config.toml
hidden_size = 64
num_attention_heads = 2
num_key_value_heads = 2
vocab_size = 1113
bias = "all"
init_std_o = 0.00553
init_std_up = 0.0221
init_std_down = 0.00553
optimizer = "muon_variant"
warmup_steps = 200
schedule = "wsd"
decay_fraction = 0.782
batch_tokens = 16384
doc_mask = true
Each number is 128 + 24 x the weight over the matrix's rms, rounded and kept within 0 to 255. Layers, rows and columns count from 0.

# layer 5 MLP down (transposed), 192x64, rms 0.208, rows 92-102, columns 0-63
[[120 160 124 102 116 128  91 153  75 155  97 122 203 112 156 112 133 114 127 135 112 117 138 131 143 106 123 103 127 148 121 154 144 185 136 110 129 121 129 104 121 121 137 123 153 163 123 145 103 113 116 131 162 114 116 118 112 167 126 126  93 140 208 120]
 [146 148 119 139 163 112 143 140 111  64 130 124 114 132  89 104 110 128 152 169 104 142 126  98 123  96 136 137 136 159 136 143 130 123 108 151 129  95 132 142 132 179 133 159 141 152 148 100 105 166 161 109 164 130 155 110  89 172 145  79 132 134 159  88]
 [112 127 106 136 146 112  98 136 138 113 157 119 147 119 150 119 155 130 171  89  66 115 123  97 125 149 166 110  99  98  82 133 143 164 136 141 151 165 104 145 142 173 153 106 123 143 130 115 111 186 161 135 127 102 105  79  92 129 126 128 168  89 128 146]
 [144 123 135 117 131 132 135 121 128 110 125 142  99 103 117  93 127 126 128 136 112 124 131 103 123 157 153 160 154 116 124 130 130 126 146 111 114 145 110 161 105 106 111 142 138 152 146 113 104  96 100 150 129 130 145 139 134 129 115 129 118 125 109 148]
 [145 106 111 138 110 165 148 140 132 115 138 115 138 125 153 101  93 113 152 171 111 141 120 138 136 114 101 115 136 162 122 118 143 132 115  89 105 153  99 152 138 153  88 147  97 112 127 161 121 115 139 140 138 118 101 151 129 128 145 151 115  95 135 105]
 [111 126 144  97 148 103 163 132 139 139 158 146 130 109 142 152 140 150 122  97  89 119 104 164  72 127 158 153 101 174  78 139 105 141  76 139 136 127 136 163 100 126 142  94 144 104 148 107 158 122  94 126 149  73 153 169 146 103 100  59 169 118 135 145]
 [132 101 135 163 142 135  92 129 112 161  99 101 130 149 129 108 117 122 108 156 134  87 159 123 156 138 125 136 143 147 130 123 155 104  83 102 164 127 100  98 119 151 145 131 127 133 115 192 117 122 155 148 166 100  70 102  97 123 139 177 121 136 111 152]
 [131 136 124 142 140 175 150 168 101 129 114 128  93 113 159 160 120 111  94 115  95 172  88  95 103 112 162 119 134 110 142 122 155 116 147 139 128 124 144 152 162 116 118 134 129 139  97 142 113 151 131 121 158 116 149 134 115 143 122  64  98 115 148  77]
 [112 147 149 110 156 146 143 103 155 174 145 162  99 126 122 148 127 155 153 113 102 114  95  97  96 133 181 117 144 154 129 126 132 103 132 138 133  94 146 108 127 123 132 171 126 123  94 120 142 143 149 110 125 109 128 129 130 105 132  75 146 110 109 128]
 [148 134 123 102 140  87 117 164 157  97 119 115 108 112 154 105 132 118 129 157  95 114 144 119 183  91  88 114  92 125 149  84 112 108 131 110 155 150 166  96 138 165 161 135 119 144  94 148 114 171 143 189 147 103 181 130  88 145  78 100 124 165  94 195]
 [136 142 133 161 102 108 118 142 171 147 118  66 122 128 159 145 128 124  77 144 124 145 101  86 149  66 148 107 114 161 160  85 153 110 108  74 108 143 158 148 122 154 130 133 134 113 142 152 121 144 154 187 147 119 133 127 131 186 158 112  86 100 100 144]]
# layer 5 MLP up, 192x64, rms 0.24, rows 93-102, columns 0-63
[[140 118 131 127 137 136 113 152 132  75 144 120 130 114 167 112  87 182 166  86 179 159 100 119 103 135 138 153  65  86 121 125 148 128  56 127 131 118 151 129 103 149  96  89 124 174 114 120  83 154 148 109 130 155 126 152 149 139 141 124 126 160 140 103]
 [125 147 101 111 110  86 113 113 121 145 127 151 113  88 135 158 103 164 126  97 175 165 135 117 151 119 119 127 114 109 152 124 145 116 123 143 142  99 129 145  95 153 135 154 146 179  96 136 118 140 125 164 113  54 104 160  53 108 157 130 154 185 134 120]
 [106 147 145 130 138 110 115  81 134 125 121 110 132 109 137 126 148 121  92 140 142 124 130 155 145  81 122 137 167 119 142 137 132 111 115 135 108 145 132 131 121 136 114 111 154 152  90 121 129 175 142 114 115 141 129 134 128 129 135 135 119 108 147 109]
 [157 131 134 127 156 124 115 108 143 109 164 189 121 171 104 113 131 157 125 104 167  85 143 118 109 133 135 121 136 113 176 144 118  85 128 113 146 135 136 129 121 130 157 140 122 120 136 125 113 162 105 131 140 143 112 126 142 107 102 124 152 118 111 110]
 [123  79 124 102 154 135 131 101 152  58 140 103 101 115 121 123 175 129 160  92 114 145  76 123 104 123 115 114 122 137 112 183 137 123 126  98 151 131 117 150  95 121 105  86 184 136 136 111 106 143 164 107 180  60 180 132 103 150 118 105  92 117 140 163]
 [129 137 129 115 134 186 112 112 156 118 133 117  88 142  94 128 113 117 176 151 116 155 121 110 153  86 160 150 134 157  97  96 124 124 116 154 137 133 159 100 134 131 158 128 142 143  99  82  90  97 125  93 135 158 112 123  59 145 135 106 152  55 128  76]
 [141 128 130 103 144 106  88 151 130 145 144 123 138 140 139 126  82 203 124 114 128 166 136 158 156 134  99 121 132  94  92 105 187 133 119  56 132 201  93 112  98 122 125 107 140 115 116 130 103  97 151 100 144 140 111 127 132 151 143 166 144 127 147 178]
 [104 117 160 160 154 127 124  96 151 131 104 147 134 107 172 112 173 164 124 113 120 154 171 173 115  93 112 134 117 133 123 124 144 110 118 108 142 137 117 133 112 121 114 118 144 160  96 116  92 161 104 136 128 116 132 170 120  80 100  97 159 130 131  97]
 [135 102 176 116 130 138 133 125 142 141 148  93 124  75 130 137 123 148  95  81 106 148 109 117 113  77 155  89 111 162 143 166 135 191 103 121 135 124 159 123 116 189 116 124 119 211 114 124 125 162 113 156  80 110 113 117  87 165 130 114 144 125 105 150]
 [114  89 152 125 118 145 121 130 133 124 116 159  91 104 161 106 163 181 146 112 104 114 182  95 176 144 106 106 135 171 132  75 150 131 131  82 148 139 107 142  74 167 114 111 116  91 129 106 135 151 106 112 162 105 124 147 148 126 138 106 122 140  96 116]]